Part of a small language model's weights: 10 layers, MLP 320 SwiGLU.
Each number is 128 + 24 x the weight over its row's rms, rounded and kept within 0 to 255. Layers, rows and columns count from 0. The size above them is the row's rms in percent of the matrix's.

# layer 7 MLP gate, 320x160, rms 0.0746, rows 186-192, columns 0-159
size [114  98 101 100  86  97  90]
[[147  96 149 106 116 152 150 147 115 123 138 103 153 154 112  85 100 127 110 168 135 138 161  98 141 118 137 120 141 178 146 116 156 112 107 150 137 115 154 158 121 113 130 117 107  93 119 162 101  80 165 126 160 173 124 102 115 100 166 109  93 135 163 156 109 115 178 135  92  93 111  94 104 156 121 102 160 135 133 124 153 200 119 134 136 118 101 153 127 134 110 104 173 119 106 156 146 159 112 169 128 171 115 122 142 140 127 154  95 133 154 105 132 116  89 118 129 124 113  97 172 143 131 159 129  99  85 124 138 120 127  94 138 113 133 101 119  94 116 121 155 121 126 170 130 111 123 184 109  93 113 106 152 158 108 102 120 135 119 126]
 [140 114 141  99 150 158 155 171 136 137  69 139 105 129 109 130 110 160 125 176 157 126 109 118 139 161 134 130 134 114 171 122 104 138  82 122 132 132 113 149 140 112 149 154 141 121 109 102 122  91 136 117 156 102 140  63 118 131 145  88 113 138 121 142 104 109 128 149 125 115 151 142 125 127 123 135 116 153 154 122 143 146  90 106 121 141 133 106 109 141 122 139 135 123 151 146 111 140 158  95 120 140 125 147 146 176 109 122 101 127 189 151 149 107 137 109 164 102 148 132 199 160 121 126 122 121  80 135 106 133  96 140 137 146 110 114 150 147  79  78 131 135 128 115 161 125  76 101 113 134 148 155  91 205 105 146 169 161 137 117]
 [124 114 128 103 125 164 124 109 171 134 129 111  93 150  97 126 124 111 113  90  71 121 153 111 166 114 145 176 100 121 166  87 138 155 118 147 115  99 113 136 135 131 160 140 123 126 121 142 113 113  99 140 152 148 140 135 119  88 128 141 125 135 138 134 108 146 127 149 117 102 109 141 103 114 106 111 117  83 124 157  92 138 102 114 125 139  95 124 109  98 100  98 139 150 167 146 151  89 129 121 140  75 133 179 161  85 140 186 144 143 130 123 147 158 119 117 109  53 175 108 172 133 164 128 131 118 104 134 130 129 126 166  98  94 118  92 119 154 136 118 134  83 103 141 144 102 121 154 144 108 132 168 128 173 136 142 115  90 112 113]
 [114 172 142 134 116 108 147 198 115 136 123 119 105 154 125 124 115 133 116 157 128  91 105 134 137 136 103 150 143 148 177  96 141 135 120 124 126 135 111 132 107 129 103  91 125 120 145 186 183 173 111  99 116 126 103 131 123 117  98 146 175 143 160 109 143 106 122 119 148 136 110 102 130 130 152 115 107 123 118 130 143  99 131 132  79 133 122 100  79 111 130 124 117 116 134 109 121 157 121 103 174 201 127 102 154 124 152 188 130 121 131  95 118 102 165  80 164 135 160 124 133 162 149 129 125  48 102 158  99  98 115 145 116 106 145 138 103 142 135 155 128 115 128 144 113 100 119 161 154 124 131 105 130 118 139 156 119  87 111 122]
 [134 159 131 126 136 118  64 160 108 127 140 122 118 122 170 110 103 113  83 170 138 136  99 180 145 137 105 139 141 140 140 151 147 126 131 109 145 147 149 123  97 128 103 157 126 114 164 196 148 177  92 126 136 127 101 119 133 158 127 133 134 136 110 118 111 126 100 132 142 149 172 136  96 104  93 145 135 123 180 143 140 116 129 106 115  71 103 156 129 137  99 115 133 154 101 160 130 135 128 120  99 125 109 101 128 164 153 136 116 160 127 158  93 116 183  77 123 127 138 141  58 110  88 119 130  83 107 121 145 121 143 155 160 118 140 146 110 113 160 142 162 141 155 131 150 157 116 150 152 128 122 119 102 123 171  88 128 147 131 108]
 [ 99 126 164 139  76  80 156 133 117 147 124 132 168 112 128 102 179 137 138 111 114 127 157  71 142 143 113 142 109 160 159 116 118 129 127 135 131 118 130 167 138 108 112 156 128 129 149 129 117 150 143 117 136 123 101 120 101 174 133 116 130  90 104  96 116 157 146 165 126 122 139 117 159 131 147 126 132 126 101 158 163 136 196 167 113 117  83 132 112  98 122 121 142  95 129 102 147 125 134 155 149 107 159 143 108 148 128 197 127  86 126 142 134 136 106 167 132 147  67 132 172 126 135 125 185  66 127 121 124 136 105 140 144 126 137 113 127 150 135 131 169 135 127 140 153 103  95 142 111 137 168 110 128  90 123 108 117 178 111 148]
 [136 147 125 106 110 132 135 135 150 160 121 110 137 125 146 104 101 129 113 157 158 120  97 142 181  73 107 171 108 135 107 129 132 142 116 158 115 135  75 133 140 139 112 104 146 153 126 138 166 132 141 154 168 135  89 181 128 132 157 151 109 167 118 112 104 118  79 156 159 148 140 107 157 154 144 122 146 115 161 100 146 124 136 116 109 151 123 144 140 120 128  92 119 136 142 151 158 129 131 131 164  87 107 121 152 184  91 107 156 147 130 108 106 114  74 162 127 126 116  90 137 145 135 133  90 105 150 100 157 149 113 129 159 114 186  98 104 136 147 121 122 152  85 139 106 144 148 117  93 119  97 106 189 160 120 139 148 133 114  98]]
# layer 7 MLP up, 320x160, rms 0.0683, rows 186-192, columns 0-159
size [103 101 105  97  94  96  98]
[[151 174 115 113 129 118 114 169 154  85 154  87  96 136  98 133 109 115 168 146 126 111 161  98 144 109 121 148 139 136 148 125 130 115 171 145 168 139 104 137 154 158 145 149 109 123 134 116 147 121  71 134 126 154 122 116 139 152 106 133 170 134 139 148 157 122 139 152 104 145 112 105 132 162 167 123 117 140 145  94 128 107 142 136 111 141 147 165 122 128 159 127  91 169 132 131 111 126 161 123 133 121 102 162 101 170 144 143 161 108 132 160 113 138 134 130 179 139 150 137 135 155 127 115 145 138 181 154  96 162 100  80 112 158 194 154  74 125 117 152  95 141 109 131 102 113 156 160 120 120 139  96 124 175 161 167 140 117 131 110]
 [155 118 151 107 106 146 156  93 125 148 118 127 133 161 109 173 131 121 147 140 108  96 143  93  86 156 135 119 146 176 116 160 146 106 159 105 118 135 132 169 147 116 132 125 136 113 147 107 134 116 121  81 157 151 175 142 144 131 135 125 165 133 127 114 140 115 178 146 153 118  90  64 123 129 165 127 169 105 163  98 114 177  96 159 118 157 158 182 120  91 152 142 122 136 128  89 155 113 119 113 139 120 128 132 135 160 149 138 102 125 141 137 128 155 148 103 190 144 103 120 135  80 113  99 143 141 141 126 110 122 113 162 183 139 130 108  95 145 104 129 129 142 163  98 118 158 137 141 136 135 136 127 141 149  98 167 151 105 134 168]
 [175 117 138  98 132 174 138  92 151 145 119 108  73 128 125 137 135 142 130 106 119 155 116 130 168 115 120 157 138 150 135 132 112 140 136 151 110 116 138 139 119 136 134 121 126 138 152 144 135 113 133  89 123 107  99 136 177 113 194 113 186 119 126  97 136 180 130 148  87 150 132 133 171  90 142 170 118 104 157 159 161 129  78 130  88 150 122 142 131 193 121 187 159 148 134  98 101 147 118 129 116  93 125 116 138 122 135 119 156 116 129 108 138 138 149 129 115 147 142  80 125 136 150 132 156 124 179 134 107 173 128  98 134 135 109  91 117 135 144 132 125 109 143 124 126 127 134 142  90 125 106 136  79 161 124 164  96 127  99  84]
 [132 145 135  91 123  96 190 149 185 128 123 147 129  95  90 117 147 138 130 142 132 125 114  96 134 105 115 148 130 107 156 149 135 138 117 100 126  77 168 105 130 148 191 103 173 171 125 145 184 139 142 153 145 168 101 117 153 118 151 144 122 122 135 181 141 130 151 131 121  85 108 151 161 129 156 108 161 133  86 118 156  96 153 157 126 135 116 119 158 105 136 153 108  87 146  72 116  97 146 140 133 126 128 129 135 122 125 119 127 159 126 121  96 149 133 112 119 134 131 145 119 119  90 173 123 130 108 121 150 126 107 143 118 165 125 146 104 129  96 148 140 130 144 131 157 135 139 101  87 146 170  99 111 117 151  98  73  92 156 139]
 [154 147  95 148 134 125 145 154 124 140 123  93 142 152 130 138 149  98 144 130 110 116 163 136 149 102 132 110 124 101 133 110 139 142 153 125 109 155 175 115  99  70 119 126 129 159 165 102 147 138 151 126 108 115 107 114 140 102 178 113 125 127 141 117 153 123  90  94 113 101 162  95 115 191 139 124 176 146 120 163 150 127 125  82 118 113 136 137 138 124 128 120  73 139 124 164 104 159 131  99 143 149 105  99 148 142 135 136 136 137 126 192 209 119 144 138 134 112  75 163 175 160 138 126 136 116  90 115 135 150 158 107 110 141 118 151 105 156 134 139 118 121 117 146  99 115 119 152  83 122 106 116 107 149 163 124 111 115 176 121]
 [103 121 123 131 145 125 139 126 141 181 141  99 140 142 129 105 126 134 103  78 155 102  74  98 157 139  98 168 109 154 137 157  81 155 121 116 135  99 113 141 140 108 127 135 135  88 145  86  84 126 164 159 144 109 133 112 145  82 112 142 109 128 117 105 143 138 149 142 128  84 114 127  97 129 132 109 128 134 157 157 130 111 130 138 117 107 101 135 138 127 151 174 169 131 103  73 114 158 133 120  99 147 123 106  97  83 148 152 110 153 102 168 129 111 110 147 101 179 110  83  88 136 178 102 135 132 162 135  95 116 112 152  81 130 137  82 107 113 137 129 134 146 162 155 103 114 138 151 135  93 129 136 105 116 109  92 145 160 131 126]
 [140  91 155 153 109 174  88 131 138  71 107 118 112  95 149 144 171 126 122 112 103 160 152 110 138  90 187 146 146 144 117 126 116 140 106 119 130 123 148 146 154 162 148  86  95 150 144 140 168 165 142 140 102 137 138 125 167 122 135 114 155  99 109 178 157 185 175 123 140 151 108 105 134 143 108 130 165 110  70 133 157 139 112 147 146 150 169  93 108 144  86 123 124 146 116 126 102 131 135 131 121  91 172 145 110 124 102 125 122  91 144 131 100 134 101 155 154 128 123 130 150 117 181 116 140  91 137 117 130 169 127 104 134 138 138 138 136 119 117 142 121 126 103 125 118 140 115 143 108 152  82 133 125 114 112 124 131  94  82  85]]
# layer 7 MLP down (transposed), 320x160, rms 0.0863, rows 186-191, columns 0-159
size [105 103 105  99  98  99]
[[138 117 109 123  93 185  93 137  93 103 129 151 137 123 139  88 110 127 155 133  92 156 143 152 129 127 140  90 134 106  77 131 146 109 140 133 129 138 127  97 118 124 130  87 161 139 134 142 162 152  92 128  94 147 146 101 136 148 166  91  96 148 102 132 139 140 106  86 136 147 140 142 113  97 143 131 144 155 132  96 149 154 139 140 103 148 108 177 139 134 115 122 125 155 160 125 157 143 119 138 119 149  91 109 139 150 144  68 104  96  99 144 154 148 113  93 153  99 101  86 136 112 129 159 128 129 132  96 150  98 184 145 149  88 107  93 130 135 173 133 122 145 134 141 131 149 151  79 126 108  89 109 129 124 140 112  70 105 110 171]
 [137 133  91 135 101  93 162 167 152 149 111 180  93  99 163 117 114 147 151 127 126 149 146 143 159 114 148 142 156 104  86 119 133 149  79 100 148 147 136 153 154 115  74 150 117  53 110 138 128 181 139 111 125 118 135 158 131  92 172  96 119 110 120 136 115 130  54 143 132 137 152 152 168 130 147 111 122 154 130 115 134 156 139 133 125 134 153 128 133  81 112 151  88 111 160  97 119 148 118 147 140 132 122 157 141 117 156 100 132 156 141 141 114 133 120 114 161 101 151 131 153 122 139 143 115 132 108 132 127 129 150  69 139 174 162 157 153 141  91 143 114 163  96 132 103 164 122 124 133 126 123 121 108 146 156  98 112  99 117 116]
 [126 106 142 106 123 140 126 175 141 107 101 144 154 127 152 139 135 113 132 128  58 106 140 142 153 122 151 132 128 133 153 153 123 136 164 110 157 112  96  99 153 132 142  87 160 112 104  75 149 138 116 132 141 118 148 115 109 168 116 120  89 116 102 112 100 114 109  88 126 127 163  99 120 121 144 101  96 140 120  79 137 131 131  85 139  92 115 126 169  65 136 118 101 157 174  86 149 113 138 114 126 150 101 136 143 116  95 136  98 105  88 149 100 144 127 110 147 114 124 148 119 111 166 125  92 129  74 157 119 131 193 129 173  99 124  96 107 108 130 117 118 112 106 138  99 136  80 119 161 140 146 120 144 138 134 123 138 158 158 152]
 [138 145 143 112 146 109 114 120  99 112 142 132 127 102 128 142 114 135 134 120 114 113 124 156 154 108 107 136 141 129 132 127 155 137 112 148 106 151 128 149 134 137 153 127 163 148 117 132 165 113 111  99 109 171 136 167 157 117 160 123 165 174  88 164 143 173 113 123 132 150 132 127 137 156 162 139 139 126 164 159 124 120 141  63 135 133 149 175  78 169 140 107 133 158 210 115 155 136 174 122 116 101 129 128  85 141 153 163 110 132 127 152 114 123 102 159 105 163  97 144 134 109 141 128 142 170 143 124 122  88  99 101 179 135 118 129 131 143 150 190 122  77 138  90  96 134  99 130 117 154 121 139 117 158 129 112 155 159 111 111]
 [ 81 156  74 104 125 110 146  97 153 149 138  94 130 132 133 131 129 163 173  97 110 128  99 116 146 134 130 157 133  91 123 116 107 105 137  80 144  98 167 126 152 128 135 142 163 119  76 103 133 162 155 127 114 143 101  82 148 111 123 106 110 153 115 128 134 136 110 175 122 183  94 190 112 128 147 106 114 100 110 134 148 117 188 113 158 158 134 116 104 163 151 127 108 112  69 147 121 143 114 148 113 139 114 104 126 121 136 105 148  84 155 129 172  98 117 128 159 121  96 118 128  93 117 171 124 157 146 148 117 157 113 103 163 133 145  78 139 133 102 156 153 142 119 109 137 120 118 112 137 113 161 126 132 132 135 162 116 126 152 135]
 [ 98 182 137 142 113 131 174 151 116 130 144 148 184 117 129 145 144 114 121 120 131 152 157  99 138 155 152 111 169 104 132 141 132 133 153 139 157 139 140 141 156 113 106 121 145 210 153 141 154 149 128 115 130 147 193  99  95  81 137 113 128 123 143 126 154 132 107 163 135 112 118 137 128  89 107 190 149 138 129 174  89 124 121 134 112 102 128 150 164 152 120 154 147  93 146 147 129 128 102 134 137 116 136 120 113 150 167 176 113 123 134 120 182 105 132 127  84 104 111 133 128 115 130 121 145 100 103  68 139 143 167 134 104 154 104 165 125 130 157  76 123 130 141 134 107 136 154 109 147 109 109 120 134 121  87 133 128 130  96 102]]